Weights of a small transformer language model: RMSNorm before each block.
Each number is 128 + 32 x the weight over its row's rms, rounded and kept within 0 to 255. Layers, rows and columns count from 0. Numbers have three digits each. The size before them is the row's rms in percent of the matrix's.

# down: layer 3 MLP down (transposed), 640x160, rms 0.132, rows 506-548, columns 0-159
# up: layer 3 MLP up, 640x160, rms 0.135, rows 507-548, columns 0-159
down506 104:093122106125165105145077135089102149090044056175130191143117119203120108156133087198118124118098124108144120079148118170113069183183103170085116192158137089130152160139132119131139136111090147120110093096158148126162111132158099147124132161106184158113043128085128077099118206117163083136095102109123130127128132112123103150166126081141151109080135161162073128118108111167116099141097129099090106097088176157121102137118144138103094111132089163147101142123124121148149112021098067
up507 091:164197191188123137126124133147108210131066183057158055155151107108136152125105085108098171150136139139152201165146123103125159157180153100145116174080112078104081179144133142123182107119103144144150142147188148118152138116147109099096138109089130134141141129195085090057111183124113138194116137154094148121105129137104102153185140186148128144112153113103137065150098145192160098120130117156112135086198132111121115133135129112144145075166161163124121105143125169170152153087174131
down507 100:137140106099152097153147157059101115109170111183166185137180083139120094107108126113151133156107099155043113089135151114147127134075150108124053113154111140100104128180169083084093146167120066135147140091102108076097068200152145085176055125151172108175181152097141188167118159145105148135050124122120147075119091131095095134076152142139136106104060093124131133148079130123143127153107102147131169141124126139091155152187162126147164086095176125128146148145166140103104089156105153
up508 105:069099077067103132099086101124139118111100103100137173156092183137111095108133095067155067141106146170105162139164133164114070097127150114116130071124164088134188157153096115128102113174122133119142125107183158110088182168098131045101134147083082145119152158094122148158119101118135171134158074094089160150192199160155136132090137175171097146139121164123162171154162084101136141190097177141095097095101136118139100097177148117136162062127083148121120140133145109095191093137084110
down508 099:078162200137124089255089155148114130163137174116173090123130165119132119161118173136187148144137161134089092103109125168155122175044129135078130168118098134102127125102126105177151113107102126100146159128148071085111102148128103159093083150091147117131120111177141135146111163120149131139103172153139094119127131134083115092175180080151164160080103152098072058082111099149091088134114145140164149127133129061156124191123084134126139146099086168114098158130137109083138145096165184
up509 103:062122116093102108193105165079114140120124100109142097109153136146111201152125144111091118100092176152081147102149135126149114115156170126062174110115090145060103090132117084198115097225134144161119104127077089068109136080145188075133134118123097101123108114080120106127143157142135117155129161118116176081139191172126162113100108108119172159118088085123141117116159109161135135089043068142139135126063104120116117126113092134125104122114092091104088165118149170132218098164160144
down509 101:074154122120159133123101130091079187095135210111092114131159125139165134100114087114132175132137117058060112138059124152110120175121106102133121122062170180129119060127127185097148112146157116105154155046137071082150124117110125147123123164114110133135107153091094177143059153156114107146177159082126097117142094097102109090132132133106132139154110106180100102120136127120124158121161147137141091092162147122086078111188159194178202166161094092132049096139109158112098112092096102
up510 098:108124124150126135149136104097145054144113085152156163077145115095141107113087088089121109127173126072130165122110126153169159156119142140161188185121150146153148148095145119149142116111181195090187121148132063209137140136106181108171139181047130161164125149134158133115170077132104133163171138075129131123082133147109067104135169129188109121115127075080128121122093126083191099100136201113166219133130107116162159135148181117171088109121130141151138132127160169155127183084135126
down510 097:158110154110149185105120127131099133110158084182118106147117122141121133136114216144151104109140170167155126166099159125118133028100114063089102152205137102117153096163131108104135110161150148124078145190094116113085153162117121130099101123200170109102139121055078161179111079138170099087147160123120154173136165138093110117067125101167122150076155073120162132169052127038095184094104103086143105153108119120077123131132066145107120176113116145140124140127124132128163102144145105
up511 090:124128139114083172110115132121142051136104128141056077185104128145117090118094134104106080165178133163185109147127117135118124197104158118153058132091100095125093128139128151178145130159204150106124164150113126060157086143079133117087158177173119147087135164128173147147104121127179158080143131157089067179104097147153116158119066158141154124108130148080174072173150161149141084111135173179158076117218114075150135131113098109160143095118110111126122183175132154117122118133105157
down511 100:095106151138116079164092154147190169144104173091129196111125111099123130132116148178120161121131114089081175152076170147114138074183140137182166149090148164116114133136128057131098102099192165095119120134115099174113146114122143168190125116110120105112211119132101123138131187100094033131141129083136167117198088156179123120151189103134142155174114129136095207078149114134122076143120160096118116146157153119108104121205120129150165174144143088109125102123090096082141157132167135
up512 089:129091119131158129161120166133123129116106140129160172124154189134121126143152143180187152115132157128126122160135155139118153131135108163174165135086086107120130095149109202204133157073125110069158093131120182164120129215170146148114125103129191203061107118118111086143149164162149150157166153105107142150145087157121125138165090131135133151116168130205147198186164076129105158124156176088163120142084168141159070113135187128180152084142066160148077138168180145140138150118127162
down512 092:186099121132161116080121123140098147120143182089133095152100137134173148154117127149164116140154123084140159125091088153118136084118147140127092125133134086087136166099098195105108134128103146127124149106146112090044102146144111103091083162123171128120118084102148160151207100141102100092087188173216184157111105073128115116166139087100096118141113114153131106152143219147125122118124134125139155133134125174131117179153143110046179168174148120067083138101091110086094228108075136
up513 086:120097179065152104087139116152187104117122110158107066102184097117172179116127129082170158166119106196121128184152106134099144122115119095158163117113139141198079157156158129124158137168152179150159131129123123190080124125147160152079160132173135154155167130169188066140162136154156146140142147161089119191145126140204113172103047120134166097090098179147120173089134149128187112133136167156120128129151117146224145110167172149174112111106134131141144172146134130137141189156114139
down513 099:125152147103151122097141175126078125227119106132134194134085144141138128184160218173093103156154143105130153078107142117143102133102066096094137110120134116125170115022111055108129138099146160173162124128148151110117168142168113119152063141162136126102118132093096192080145145115122129117121176108128134173146151093153094078138159131132144104153161185119132075163090140096105093127136084100164099080143167122118151154146105086124104134116146125046111107149107073125075055160155131
up514 099:128153153111113193103073146120138054168177093214113092160120205149080092183058128153121122164100114092095141179094206128146103178164111063165129143085141125168161166161104123117146105107162102142157152169086148170129124090139170138102151072107098127192149174151144163135118175106102135149140101155203090142147108121108133087115113127079141113097102160228132084125156108144129122160161153108081150076137120162126126131122102138096114135122145106101127115136145146087142122118159104
down514 098:110083184163169132202153122102160170111132069147138107161163117126156130113154131070122200099134077127107089109130138124120133112114164130166148185121140150092096151094134136154141149090066152134152152107177122110107121098160103126124139159068185110150051069102124133157118147150191085137117150160085124113188133162104172112127124153164147176100106096148154148086130157084149087099156080160111121131162137100099127125098115153101112041171172186119055083103093081074086160126117151
up515 102:069120137061090101106143090172156124124084142098136109175132137132083097102199221089136134156107077155152147078145158114076104172107141060126152106120143189147155146190186109171169128145083126134149145088197156164130122153121116065152084101150123121091066123142189152166119136190161144078144153151104073153107156143152172153121079140102109150127088159135108121095111119084141129151091201131158094143131128091131141129079128163101143122165123118166120134121155144060126149104094138
down515 101:175179144175147087105125147139152093141150142161120087132115040119170165141110155146109108177191079134089095110128150078081135191159126112177161129100095101120091127191148172170129094124103124081132060128091132053129158152186136118135141112126103104146225106139080117122204127058134104131116108127153163089129093088160135127126118096118126178150110114130104111127133128155119115116134092116222203116161148088120125142130138149158077133082128099116128152125169056130091128142119142
up516 098:092151163133176120175095109163072150129097080163131136115106158100116115147129160103087074095154175190123135086122105122163188098109113081103143144141124097126143146079103067147127119135117160119154114118155113129097091197129098154163090157143104219110112097123159134125104128162133166118082131153163124100099108129127108107097089126133146119088050146112126089097100162152035101150168083075104074117092119152131126161171144151187150073187139152115166106143167155140191059124083165
down516 100:112126062054178194078128163088152132091184149058108153173128125131160125139152112073131187176118157116137150164143089174121084134166143146148147190110129145119153177148136138122137130099131119146135125123095124107166155109159153094084133076162094122171085156125102068173118127073115085187125111131115166109129097145153121158114151124130093165137157096162162078157127135123125154123083126150137133081197159052107115159120129068143142150100170144126120114148111121035120181186194142
up517 097:082118146115109131163079116135100134122128088185129120172136154082127121144035135179139146118202109109139089120100137203160122066166138075186094180102126088096176181093117123121180147153144093097145139107101084134112067143163091107193137095090099178083109135072113128115137098129130124107140094079081091132145086176099126098090133156126072170155165112120104129092151129143109109182138135145146128116131113119131064187108086128147110132140107192130110106177141154113119155211091135
down517 100:126118133090166129118153115066127142089170158084169124107127134147086093120155096171116100112113150186139163168150151101111159198098121155097106078163093101039102073086168117143130128105093143196056144136115108134146167098074135119118155169143083127118121165150101169127137128155090135114133161100119146108092124057135137193194133091148112059130128159116149136169151075118159156089146165137158119163126192119111138121143129112111152143038080110129153132150081123077079098070167124
up518 101:161181128068151101128146118115136144116125152052163177135103160113069167083154175067117142126123103087162088178100138181148084131104120095111124120127089173127139155188126088135085130150101145113082118125086214184118158151126129099136148155128133092081155097111137137120119146186155173158134074151092156127156140184143136118119140186180118130099180163156134127134170158144133149087126179087091015148105145107139113129135091130112130177058082098130183132140104146131101114095140174
down518 101:117090123125094109148141134131151170098198144146116130141136137113145175147125148149102156112086195114085129113133165099215175127152133075086143120092135143144113135190206175159152125181134156138149150143092114149151137110099110121088118104241151148154117086120132136100130140129115115114154141197097153152149096088099088164079156128145131142139147161085105068120055152037084162151084073135119139077135136100132154057074170122184127107156157121085129173109124100113130146130145108
up519 100:142146145081084156146165137119126135101102170145135158115136110101135164142124077069139128179153100135103070157148134149140135077132161097099171156114172150169103204152189075126134108134082097159138118171129068128096122161138153148064129119161132136155156167095159140102193126102119197125156108122057140128135138149095140071136071075091202157134175151154146156172127107107096128144080166167135109139135136073159052178122059133108101152100087154191146100132115127140091121079153155
down519 106:094194075163122206135143141104119138128111095141179120173098126155094093128145122106112140081122042142100145120108114107118153127092148124120100134125103182088145139142116155185150169168160136100195171119159096096122095122217127122122113063142097085125156086092161163142145089082090089141111097148081124140125088078148136134123150123145133065132097126130073136154095096094121141065189084084165185155057098117133129085105140174179126117117098140109159090113138176098167090089140158
up520 086:135119149161071156174178206157180144095162145060153087202152187097082144101167118102087107095145134156151115109092114097153135083127115159132166109099100111131149109141153124149102131091126131117163135122069174127059197148100142128090194065128191174125170089108115112138123169128156131129169176153076150174126134135103163123141132102142094125107099115177144068140106151123145146156160100115172136184134185083129143088133141130131149137168136069126076108131163106153067171095160156
down520 090:124127117179123128115088151131129135095147152097142127186124070143133065152147133113208165082157116092109157056152135141103149090186140168130112132184140104127162122131111149122094068118156156131153212121144133104040157191124122120094153107167130134125183196141114125100132152154148090167159116183131091115159111147159115111149118133157100124159087087059137091199130158105092172111172115132151124159193166148142110071151173152097176141131115159144086150103116117137079206105113138
up521 106:141085182167133134116168188116110181127062107150116093093127139187096159100116114154151081090109196086122133137134088111130111128164084125102156140140158108134143112086118067126175141178148125157207118120089123071119117168175118117162148088148092158137142065133084153155160179138136122148133107172106146134056125154106151137176134122118211146110119127144147106103121108107104142076185169113072167088079128162119154134194051112159116094157115119120115096155139186105119138054100139
down521 099:138132167128117105155114121141174105123118126111093122183072141134113168141162204137119162133112118109133133119104099141099110117149167124123112098122146166131138185147160128156128128098194182145075193146167132178112116115112138154090103202074118080175113220158160125077076068129120077144103098185159132116154165130203072129126150142197085118120183084156136122119126158159141046101143162147149087166101112154147133103087163128134131171082147136176141140111105115149095121203147107
up522 105:112139131172160121151109120119103146106152102113137124154109051138098163134086121172055100114154118065085197106139139158191145073154157170189187066170113075096103065174117148139072127134131171130156145091132117115144139110153137119069124134147151214114164140110064123114149072179151136140140090170149192161110137074142116145146142158173129106110142149105143102073130041097141146082088123155162111144152132127144111117133154165167155108094089139149146095109108131137150096195121127
down522 100:113134122192121095124116058143122115140090119118125114100187118095122157187151179203177099076152154105186108160110133097126125141163109142121084107102122094110184100132096166101072137076133103137086115134154157115149179122148082111105117141105137140148129179164183178150102111144102125092138182113132086103125128138085183150154079110096048156133106126099235138158161129097099161158142152132158102130117157123110073134092140163126167158134182194135097155068086121061143099130109118
up523 099:135182139120152171160124145125162121169133137101150156113164094144146135133164109170168085109145139117161164112185134120088187066074103135093135127061109171133146156124102091151073119164141134072157109198153108123102102156102141178109143101120090138145103130109144113105135141117151063062147090117139134082142241116072132176178115140123117113140172143109096109117080085117137122149139172126160087215143079061133124146092117129166073090160104119085115113049116161105146130100135137
down523 094:127092104113161139110158126104100117161145108135114126146079137116089098175108137102156144128090079139107118167088145095142115133186103096075158142160176118004140108163107119188110144145058110150067163124115126178140157101175149220155165114103143095113163103136100100107110119129136179121135161121095070139105138138108142149150177090120134137163100074161136160104088126103097119169045132142137152171115149177136079083140133163211112136178143125194151135172158134159087152108129130
up524 095:095160136160090161126118099066119135141134039095079111129105190079091157119115110125101155144094118133116114164122152175106122085120139117143189163110129139084147208144155080117105193105093092133115103117181173175057124116082126109148131123144114193123115168117135123154154067117124213187135163142133101079143131158123132116144133200137140138096158080095162140131116165145140117136136130105142122142118113129102152150140086087104100149177145056092131133090233081098104102140161094
down524 102:133147097088095130111148137113181062071180124126128146139143159117112128151129117121106133118118180210131168179179172092122135132144069133145106146203147097164077113095199111169115099116148088067119205137102159084142154138080103154183123110123083102114100113130089168075206146105099076152156159088157170108158143157075137155157103138087096136123151159072122153034138126097118115139126142144152078128118102143087143117139138101139092136102089112186082107110135112141121101089105149
up525 101:157106119103104141136150192203141168193101151125173129189190102101094095142112101189086137124062099162170167096159100150079109132148208132129127103096152137117129129104091126140113142160115128126113120131130135113104160108156160139098165170087088119190108103128132197141158169113135124081173181198087145111112117141101139136065167148113150116202140122240121157162098147131119097121112121150119121089114089134142155107103126133103127118078157104166145090068115191105111089101153122
down525 101:105141224080153113164086124121177104104124148090085161128077140158129123087143166087191150173199128109122114129127179136133191128157083139100109095123175119133109082111145096107165128023113141164139154121132160142113198148129111122141109170135159117119154184134080136111124079108094096193088136158120122117167150086178118163103114144166126144125110132069090128139144101098156087109143163103111164086123143093066118192159137162140116121161075076072087137142169097101153115108129157
up526 092:136069138079048118094099149105107142131076102106108135106107107118087114131134195147152057158161123160159125073109149151118102094155076136226225155074139108140112115104113108115097127119104116150168111133091115134110071080092147124129126220102139160111096099128145126118148135164079104133130098139087141185143179114177188098090083069134125194160109107125096148120136147108179083104183157094117151113153120119168106163142127115084111126169149102153094098153135130149077116113156119
down526 096:179100150155152123114121129115106151180162101091148136151160128160151101124101105153110146119086196110110169207130119090161133148091162134108079138181154054152166104127086183169127094209138166126112082136175179121119147165113167135122102131135105186177104192152118130134079088139135123165087140176189129111143101123126109140117144122120160160126185183119144124117165118152107145060169034162121141120073148101096189131169121099176168123104074138136170111071133103135128130149141153
up527 106:084146111130114074100109133123140179114186146089180220152122094163096101144155120146156179139160133093125108129110137177105136180154078150105090113156114135112124090126165109102106154177146158136178145097136124118107108170198171123176180092126134154115119184130145111103100121186103177180150167092088071151165094148134142118155128101127138103157122117149168186084140116184194123185118153137123122111128088161152070103117113122120047139132110180093153131121141202211143134090109123
down527 106:108161089184164141115152152084149080149086149110147076102158154079156111091107080139139124156213133121066098149119118125119161113083141032172103123164147152176101091157125089118148112086061129109112104159140106165145104096120144079133140120120089115159119180149129142107125132096152127126076098096094163114121171192156154164134098186136144082167144120144107105138165090189119140049113130170143087132130085085148158186102093132107119107110126181147122109203145081097125183118095154
up528 096:166143114105134130166118119115029126088065113128155115132091125135108125157107129088134059133065113109114176148128097107134105075086100164178108117133140155125152139165089095112167135173093151104171066078169138140163159130101155143145142096121055148128087140116125146149045141129033184132124170201112114149149127157139112163174113105137074142095136108137083127149143138111104095164130135087120092086120130133135097134155099157072173149115120110215099130175098175160147089134162176
down528 097:206115130136103106109107130100135111148137138167103114105076107148141121099152134127158200083156175087111122097140150175133154124135159118107133121150089098136151126101164126159098071112171109138104176102211117070126132175060089088140196112166157096128106086127146089117137090170166076181162152104118103181132132147210123146116169127174145108179146113094163105175134136150130174085072086109113150088106092143118095196104095083097107102147112112134131119125108108023097157131133135
up529 096:176075070073139138076133167157119143097134114112149218160161129109152164107089152130102072119112128167166088144145187110106132112162137187083116184123161162127101144122114104139111111182125136168188123144133152109175139104125100120110122119113136155121146112120137068179146089101136102151109104150154095171056126139114165115152165150099158111080136085133201072075135088131148136130140099128142121070132086106142154158146068137121158134150103184083129149158152086069102111039201144
down529 095:131162090227136078146130083085128130168121158119130146086201117184123162137141161146131086119097105133140173121154077123135130174128118133114156084137108108093143151150165184134110125173165156133071140186134148173109101121173103085100126165119122151102154107111093107153117149086096194064143153138108155101101131151127135202155122130106151145140090135118112130129100087077064110133142111096141141169123156176144110163167094118147150126129170145095018181088221126104134088102122170
up530 107:125099086127105165145099152060127125095052130157093182114055110155091158148107105103144139143166115123113066142138071082123140118115081100099113101140098116170154165163144094155172111200150154160153084105085138102136132130177118125145145115118136138104054104085115083096088102094173153110091142138162085152138143130194116145166127098134145149194175106115071110177125129142145103169180122098134128114159125103102113128125114128153104153143075148188159157133165086171137170015121164
down530 111:140143117189150103098097108093119195194170082119109114172218100154139116118094121149071096147086101136142186157163158131115078082123127105141121157120130092071139101140148121104146106144131087097158082112125136168165141128121114126112151147126115131195173106172112112088090219150115151089140112094113119116127143151099110114167117206124118102103115162071131110145169162059081106140148143129108133124072066135156127106083072164196154121081131176171152102158153143151067115143109088
up531 096:090095186111138132140128148145144123127114144126097152159111140144118094129155114088173146103111094100144110165164086162120091078170138082170147141174134066108155157125166074137187040115111111153169105117130146113149169149113153122123180114149110152040144068118113114164128103129170133177129205177143150148089192104191173074160095130139119131086206112143101098152154167136139150125050105090096110181161143142152076164140121141146117162082114170126108151108124189130160136108105171
down531 100:119105105103130058145131114102076163171130136137174131104072141124170167101126125112111124140146133101093141061168170160189173079141119153090114153143050107050123142086172118123070058097120118132128168126112095130153110121167157150131139138117170084147108123152087169200170118118159092090113081104123096170145104154144122195141119124190128107124112105076134126072165138095090123162172143107145162113124137163104173123166188135141117122129199038146081129126134143150172177103112134
up532 100:118108129136162082083147169085152136131140149158137113117115157184136108128105158190153147183118077137174126139044111048133160143135124115101134178111121134129137163119165129146132141104198066152093130095135138053101136099113101141081083156115112159132130101123154130063135135131125101178133057103141140057126115128113118133115120067092140231087051160084127125092086107101140178152155141132154146143104077155128080168104165068141097147108145088102102114139177154181121144112153099
down532 105:088152146145164139142202147139089154134140099115096147171187144123119142090214076090110178117132115148132149103087128176145107116200176109170174125128122106154085086129094111074097151078116191110167094104164094149131105105120099158110081132132159169107173142205131128061114156139101126153079126166123130186197140167065095152122126102128132179143167152148166174116123118147123102136138113126166130137139181148098150117101089143145173090100116159141111116182068086107057128140165127
up533 115:169121139154153131161122156110186193108176113079111099132184185093114106182137100186055136131095106102069136139169118109178168165147108164099136154108173127138098083133091113084130141142148144202100175125101137093127144109121115117102101132181121127091162132084148068159111116155131154178118082136119058151124090111104131177163086154067078130116163176153114124121147117099187081125189129135098094104093142142129157077169160189088170172151127162139115126122122192095123118142095108
down533 099:140138114096136108113132071152103173101152148122210125160163136127121127179083129117124127172176156098168190103137112139152155150173131124089132102080163141167115109195155110077115056103140065105137077076184102137189116179123157168117107155114144075159130144112174131103112166179171115093132133132115123065088107083109100090106164099148126106084157092176113125141095146147141115074094180124186105140121118073165083170143105097159102093128128173194158064148134154092151104139141131
up534 098:090065127136141151132120154126158103161067122117102103160104144074149083139129103109106148149159079143120067155121168145150152114110160119126107144178133147135159145092104108203143116158076081129081150168120158116135105186105119122110127114130104133130090164040057104110132130149043113154167124156168122144149143067102124127126054127129127115148126081153122094109116113082167124190141105098138102139076094027175152080106156107122118119160227131128107131153149080134136114067131168
down534 098:108125148084142102130147111188111107078157057091123111076124164161133065177189094117155118090113087160150112153169111112161138158085092063142135163160172138173138165157112112146167132125141110143096134147124138143134086123151111093113101154168116185085134108146119095148186128122176142112075116147147148150112140122168054117121095101141141142087105128199119158152135139202187073063141158157106111169102155148181095158097139094110143105213112202156107129081182094131122141116115163
up535 106:132101101089139098081128137099154113097131170190132130102130166081100116126099101119132183060192120071080108172126106086127121088133177190133161140140117094078173137118122146120147183149118152149115158173113115141106157099134121174131156128127166119096120116106142159158130108094112107091128179171131141185083191116091127143187140142134151132021164164103166120136119125144109137092032141135109180119135161178170132154112132167171148123087134079188194120094133129102112135180126068
down535 102:115145145113084117115118088104086133118208127125129169173144167200130172103108145165185079146126109098132118106154122137110145187096113043088072113088148135174147160180081139160172104122129127097123083119167127101091104152192104081112108162110056038152128086167093140078123136091120100141143108074118127120151134106065138102123128112120041117159115148197125167105084109101157107119134164171130145150091153082101146122090098112151151116107103129111124112085158096101143159101176155
up536 098:178098112162096119165139142107104114095178148140126130123152144116135124095143103124111087121093179086156070132153070135154172217125120165114128112094167168111077141153183108169127111065156062131104161143145051120081156098057133111193128145100147121083124064122118082119136097085136166151076143160125077130119152059093152138143099169169099161153153140160107100147084125097172116160142103164146136103110135129170114118066142178155157165112049115131115164141137176141094103125168158
down536 105:156156114149089090147094106169102141196160144099150064112085139178073079075156125173187127099140143145169059129090139150135124169123088150067166115134103141157131120125114154168095155136123107138098158140111173181101066203138072153104119140124086154215113121088143130166154124107129095072131151125107125120139122171131139104128189112117149089101125162064164136131124152112103103170139118094095137181160180124115125156172075099117058128139163149118087136065202107111150102138136115
up537 095:101150182135137176126155136167169093122097122108158054125148183062102114126067118117092096174147175118102138094099106137154160117174115161171129108075138144163135149109165093067095172185139091109151153152099171131137110116117120104126145154166132056094071118176061097070127083104093149132156104108176139109170148097102093111147147170108162178147111103081138120168153123152147146147061152127145097069132136160130092140109104141066088148159156114187127109118143069163142125177104067
down537 105:061163101126169141073143159120132113119152136087125139132108092213180099140116157190161108133150054092169186120168161121130137097123143104149126108150134169099120088172059182115154150129154109155119165137138151179091117076123159131067169120141127130154118193058153135133103090099097102128118072187145152138090117075094107170126065142119100115221092140110158158122140102090130127151085095093112122150154137090111133120150135134108125106146121124197118137158163118112106073104156050
up538 094:174141092118169093066115113140171165125149116086162088114094131116113113136158166134111182157093124116093159097137117135157148129129092193114111167170122112111157167188096074081109076107069165169057119099172118145180112095097135096163124100098164114093151125099177128055104114142190136101048146157124098111140153149133148143146153135172135117098088103075143117109074127130105172147088095165146090125151151126101137172113147149124137156125155119031092135101122095172190182088150089
down538 102:112148154176169131151194172117123137205105154113170134100151127195115194091125175164158105117166120135111166198081126089071095136134159157118109097102193201146096113138124162131156106119139131090112107142109126126147181123135121114154171128108124083155178179137143167109111136152135114107115177137148141111181140201146108150067101188135148083142071166182122178127172130125124137169125182106114131136097106146134120099133078170113137139094117169160070124180136081039110108105134108
up539 090:087110177134160115159156150142158065117142115115112142125168122187129102082119116104101145094085156142166097106148120064183117098121106104152161094096119112112092178161095186077117106116112128082108094123160098153188162093119169173137185117094164192076141131186139129124184155124156204179187130095087091117188115149147052103138161145176123124073137130169125107134085131095103121126151095141144140153096106150119165105163131136167223089090105081134118118178131133099152129140134112
down539 102:097099166160080092076112151202110114138113149104112151092092175046109101144102078095141134177108047132149148041164152128135178160151156045123086068183099074159139048111141163186175120139094124176141112125144136176111122145097063137136124109120111102170061132099126124212113153178114135134151132131135090089103119120135151107154127101100099118123129108107171084128097152170131088117123118104128084131155098118128140131106145142137112156175111108151150085148087147135104157079124111
up540 097:121069105113144098174146129119101126127155164180104085191150114157130107127125169124143093079120138137216115170168141105093106161124128100145120097128154139169156102156156135135080153114115077185113127150091197134111146192145181139092188102151140153092157173153100117111206128148101085152143084099151131114063128115172109119102158164129113106070108094192162133101167106153180159103100139116107135201207161101171108151156132189075150105055136149128121122163119152136138132134166139
down540 095:121127121105124114131172137160148118130124109101109164098135188107167196108108098087112151115139142038116106112157137183181134110123138096100136135127168074149052160119133137121185093152127121102159131110196121127138134120104050132173101120053133098110120099052180135079134080089119078127106134141129136122193163161108131055183111141121093165146151125101110158159103176145145071135172138139095161076162097145092127137151132112093128116104062047119092155134082084147103116136082112
up541 094:162116119156136072118150111163129154121158180153124125088158100092050147142090157137121162131157140147094124103185105231173070174127138118144147123148116118141126104108123073175044121117147150140125133183159130129136122075093128086110164115092111185147127146121100172115097139094140142152216132169111137111132148139154161109165087112132141118149083250135161121110114119122155087141126067167153087188111177183154097114171188123180114078147138112111126136123112095134159129156130112
down541 096:086096156090169147177127106142163089169126144144157140144172154150195117083122056142138041154172127152187156088130141054099090105104162142178134169148154168182108152145136192098169163144050158180152149108098118148128172121129118143133090143169149093099156166139131133116111170094130148134075129157134090170105113156091112153133093160117155162149136147125139128104151159161162175073155140147080123116113107110118152101101063110128132170164090161072125145144167108099045171137161144
up542 106:093191143098163078101109159181176140171082148156128135205133110093133094162085134102107139104125090091150117139101153188113094125149107101101125171211179120127096144055125098147141149121174097111152156177190147132095188119136119175080131100095179131122110092108082131180128192040118126130147113110134115192140143148141145155136111129113136105108140129160080130149117163120145186151043142167113058151117116157134146143127114125126149109119142180147064162152118129095104104149142193
down542 095:138103101154144188124112129103108089126115143137124138118133134116143209101136147179141087153122133141098136140160097149148135081098120152136147132107091101140167076172150167143152045083095167179108168119104141102117136164156073120103124130105106141148035204129089144105091094192155129176158094170180091078140106133140106102163153135139079115092157129152176135110133121101097094126182170111114182150101127139150070148091113054091080100094120113169211185096110109133125076154136146
up543 102:069143099153127123121092163071151149112073144124152128135161159104156102146115137184115088129144150084148121125174125139164096146123148083111142135111150169144164121082154122132176062131115151125174111126094165151102128111105148254129201138139126140151096093097155097163104120118144173067088101119130227121142119127157072099132124125170170126178096113118113097120072205131143071101099148100098146119075110134161122176193126109182142100127111088080163137096168157174144145130145155
down543 104:171145132102187183097174132086096105142120148136144148107134066073093114112038066162147105136168111104107128085147080144134081110050148171175137101109152146120119122150141111104114135139193082129083145081176127122167135129143120072104079198092154136111095125188130119082146139072096127191152169114115057122152148123165106132096122127132149121093077143119146132120139137072128126198148141145120121146144180112120078168092072128106120143129116120101105127202164168102131185142152087
up544 089:141087165181102177129139105115116173157143137155135180180145107126112114171129113162146093148154147135107098158152198071140110129169119142150167122160126202120099088105167147152106076123112145134153133137127069125091126151132151168062129120089113145118091170159071145094094209066170114130128180218155120199085167153073106182104178096098130068120141136161106167143069114096135107114137165093155112142113120103184163145132098117125129125155153138166160187168159168128111112158123140
down544 095:177142089051160114077166161102130067103184095154121158152088124141160172096102156084061180111120124170155143059102116181148158124130106115205113098123104108144146179128131162147131131143151118162091115108158200131146124109134091141165170108157126106090136113132193117140139155149106139167177113103165135079146108105132132180122140143081110180138098164191165138098137152173190160174148094119107108101160057132133135129130164104145168137158139141056130116082138194102109158126109073
up545 109:111051114096154106117095122135091166121100076133124155083113125124148107087096160144144145142119114119138086168095153141129131097121148150117111098187058075103158113118081098161102148168109092068150115055173078069103113149071122214155127171089148141132169109099127172095144148082185146171117170110105125153127128103137103049161108037125154065122148118122113144134133145152143120163057098095132168119119155130108137124150112098145122090102083146139118090105095150212153120121088168
down545 103:195187163142090121131166094109159150132155152154153151141121148125100099187126090120159129128173141108123082098120033134087171157160161133089142169138206133089093159153182111116121118170120142096095125110110182161081130085133119104159104114133140143124113148120145065123137129156115135162115183092146139092132128109144165113159113106116142204124101114159107073182101131123099169124115032128149072052164183138052105156101174190135126127139170106100173112156094128143098109097092117
up546 106:169077163117110149067148167151157144141150119135094109158077103106123132163129184099105060146085111122119136159121151187118131095176169133156142179158128084121121202053145131079149183053064147156096110102149160107115158096139113149113132082150176155136094071086121129142086075085120141161111116106117096102115078201138159149223098136156151107151096140183129111153090159139116155082109093072142140092118097113160115129070126171112145127144136112115139095100116114102119169084116161
down546 100:098125114105142137125080070145176168075084147195147121135099135125110150111140106127177168088112106137140117108087144019091103184131110185088109149144110132144099180137146202168151133214200117099162108075117147152130172069106149152131153151114110105146114080133157138148089123107078147153205123158119114098127191056121169150158142130094142152147099078154140194153082121120100115144129135146100126158129117146129174132150090152122149079145108166101114200102123118133155100142097112
up547 106:097156172125097132100148121154105109141176118111176042178034135184086111166064115141128184125083199112157113169099159110115112104134185087119173083113141085108155115116087095130153125089146188092159178129124105143125111115143083167130156112065124154141062164122089115101130160180110118117113126111091112068096134169101116139109163133127111148141137099087124122173091090091156190156130162090071156127143092165124086107144104076136135118124139167149163053119131128104156160172116117
down547 102:101070056082148151117189152058158111108129118173060134193177151106097181060112121117117149154180134143144150120161097113146179084154112125112101158084128190117122114136156135148084111128137088153130129166117118138098152148127143125142096143138115150086100128126111128173096136134139233123102128121156146194123125158101081152142119153176094144100117150138150178139142127148125120077143084162125097126133143097112145168105190219143090090143115066154127081118128087059172102074106095
up548 097:174126119069165124155129127061113118163105134101169126177094178115114101152079096132057121144069113102079131147091115214081115124108129102154076136143149141085194111145157133165116133157135116143184092104145104091115112077179153152109203127129119063130044122121113144110140146127136112162175140129062160153127202088113182138134186121081083134166136088133106118119159128180114120146146156130157095095156189082142101150117136060134122108154175116159169116116142118121134094128166095
down548 100:122107102164097127124104112176114131131152165038150100105108103117175153176148174128178123087110111100159121161088118071142130160157173154078185148152158130142019200097082123116168142090129158079119117163151185138169144174110114122162072124095125179118132131091151136136078102145103152173100111112144134134159109094107144113111145113154163089104124152093161134125090080100178111181118138142065165171139144140150115139070150149093112162091093096153051106152144152182093167119137107